Each number is 500 + 25 x the weight over its row's rms, rounded and kept within 0 to 999. Layers, rows and columns count from 0. Numbers have three digits each. The size before them is the row's rms in percent of the matrix's.

# layer 3 attention key, 384x192, rms 0.115, rows 236-250, columns 0-95
076:488517512475472546503505459523471495465550482456465498548509496492510527475503513552507508466500498567486491502475523464492491498529516442514562455476463501530514501488488509515463547502522483498502477527497493515505459474471450522486524508497484452468532520515490468532520531493476493511
091:477536493518501523511485501534474489480472517491503525468492483455506503485507498520495492426472496509461479499526514514534486483517529523518533502529490532504542541539480495544508516500532497561505484515518517506524519477519488493529544460478536483496478476486478554510475507478509481514
093:439513524520500544493492499519477482474478550478479510496480513494530488520515517492484480476487529519485484493517554505541478510522555518555551483528487506518522548504507500548500497480469490532502479508515508515549527479494467511527500448477518505448463494500486521533507493485500457535
084:553532519488492526492496525493494487465538501535520503493510505475476529470498506499491509538500494494491490525473544514502492489487474454465553525494456536512465484485507480497475486458521518519497453541457513505555491492511499507479441508520537505483490471494499520534534458463443516510
090:550485460466517439514498517475527516536500459517485494553523496533478474485521488470503508535520526490530526523501470514463533489495480513485462486479527475480511461525484506460518447488454532461481518511485489501442505509507529492481533488502488500528492521482524480463507498486503515471
082:475465488508509457536492544429521504488476553530520487503517516520510474500559514472488481515477505463517491514494490534496510522514518519481459496551535523511487526530557509520538491462480503506483500511508481482486509520495495552519488489510504551499505511473488498495457443529527485545
092:523513502458493486547508485527502503487532442493458514548518514486500525498494471499512519504539525531476517516471487491462524509498450480483502465482477499502535455486461488499485489493509486493513530492486512522440501497508528484489532498484483443517482498496530477490493526474488526474
084:494508503522496465495488501545520544519493534466467466516494504562549472496506523463513529476493511522557509504511507523530508470500532503532508440504500483481518469525517523521483453487444502465514521505499469508458529509494506492475538459499483512472488538481486496491500523511507480464
090:520503507478497424475496492492531491519489484486479490495527525500492486509489475461492511543530534482534508513503471516468496508507479477454474483512504483479474446472497510485475459512476497436498527450494510491474475534511532507479500524537471499509502493509511482464491490508539543444
081:512507483473514516472532514446521458506502453545511494481498523464449529519543464503477479578552511490483502536476497510449533511496447533452480545502499511520473514499472483486509508511490517534486478521502536462534481499487516499496478551520537468529471460505509491495507448485486518526
084:491499484479529516472504476450503492506521471540557502480496509482437545514516475537497471568512521510496514511468510489448509504498456534496461508489511517533519536517499491498490547541530522527503496521507455479482504519490495495496496517483525494556497477489521461519504470482496510522
096:512510510501535508481490514495496528509503479476528496487526521491471494490513518508464509508524509509518504498510512497520537468513516543513482519499513469508482514526454519470499443559477485451533524523526524476496512512520495483521527482484492520521474505538489487472505486527514483531
086:543496446537498456495488518508500472519475487516489530500567464476505483518492466456494536473515510457489495493509460548524476499520474472520485513506488516490519473535474481484524495479520519502465530463514501524490505510519520475497549488520474506523471465492497556467480528498527534457
092:532515481486499540510501482509488478487571461513529529546512521495466568495495503514525506511518509500468524503438534473478510501537504460492534535500493545538515484483470486501480545480537493501495479504504520526483482484499481514481474497456504459542508457496521446532534488477449495525
082:444484533485504551519530504504502496494500538487487471505467489512535515492549527526523447490479477504503471509519552489495491492514507508520501506472535495541501514489535519513505532481518500500540465528506503497518494477475462510506465492499536545449516498468511491538527460496518450559
# layer 3 attention query, 384x192, rms 0.116, rows 237-250, columns 0-95
099:511473506530514525489485510506469471490476515480530525527540499531525498490471476517500467454494464504518495491544530518543480533460533491515565507478560503524514460513496520522504504469508503518516462454518563528504507498496497495499545504533536509438499498546490488471481500522503480512
095:523487486530494504489473507489480453447497534488523541477512524488500481464484490506472449480458529490517511498529487539478485524480518461497566491500557525517505459530537504517532523462458514528486455508532529480502507471507495502482549511540500502454499514517478513448516545492484457496
096:532487480514470503496512524516499465533542508553462530501505483492515493483494506476481497485485539481486482520472472507497492502500502466475525468494509513513511457513479470525494496465525470512477514504461488492487472519517494455482473470487539446487557515464513501526488492481489501454
109:472508496503515505505532494468519513499506486480511480480496495511474470499533505495536513553499495481509504501509506479472508492486476528514432571456483471498479550470480507470463486549506475460496529512509483480488513506511543542505461499477484502560460475481510489549524464536517520518
090:450490535502492515491488518459547510476488531489521522481471499485493506487563523487480500506475486496515481511510467525479485514509457458489439498455542501468482526526482503446497520536485505512502481528525499523539535473534515543524500485495516508441460549505512505466531481500466490520
089:521506498488494511556500490501474518510509458501518500497503487507473475522480507519553501518517519520505505503479526439496506485537500499518518540504458482501480538463486491473514497515523494474487545504507476473501467513468491544495492483517490485562506481509500476546472433474491517548
091:503503481554511484490504474447474493496487508484560526498521519495539478462531481473501489525473524484519538494517525506490472508490500529533462532499493476499468523506499534471466532545453517485489505486546452460515498503503510549496507501504454512556495503517500519474548480513508503522
105:524476539497532497492511470480519519563525483523505488509480492521509460530565543494510503524531472478510512544471447483489508517500509533515443489506445486471506532491495502498487491526498481486463544523507459468507515532488523508474491493464485512547501536478505462543496443494530521507
091:528501515483511542490506519519540507528522482515456429501491477517448495508492521517527511518525495488502473494503471499487509490489533494482497503454525501490496485496492487506527472487541450481509525529480522527465574515516528472501503474492544491456476486496524472552479482512537483478
088:489508526479485494507505514542514526513494473493462466510522459497451524508502484527526495518522470495495487489500498481493542514495529515520491512445510525467513531515505503475518479505548465519513464520478548526470574520492489485539493479455536482456500505530520474521500492485468488494
101:511526510524514476484504471511500532508509499480514475487535530507493483489520485532522480533505497447514510486522493486477518520472526588520430515447522462475502495497489508485482491495500498473526486493556506523499563477494521528501498498498456515533494490512521511488488506558519479513
089:524474524490515506468538512483525512534523472532503486528523492510529455528494499502542504449541466519526484563487465506548481500500485541506503519489506477490554500474519513514444494512491494490542575476481490523509507520485491504490467505493501515496489504469501434531492504543544520500
099:520518486445470505510486535536471514487516470526477526517503479498440507493464483518515476515532517489504475480481501491493510521555476490499520516522497534487498506497470470496534503482551499544493484486492499512487481510506457490508459455465536433501536508522500535517485461513463489498
095:456515493532479526496478509507487475436475537471482514489492502452511561492485491477452515509453521530484487470540520536527481495523508453467543502542492522530482495532494488517530515493490496546500447525502514495512484460494483474528512494511520490449521490518466531488510514467471487516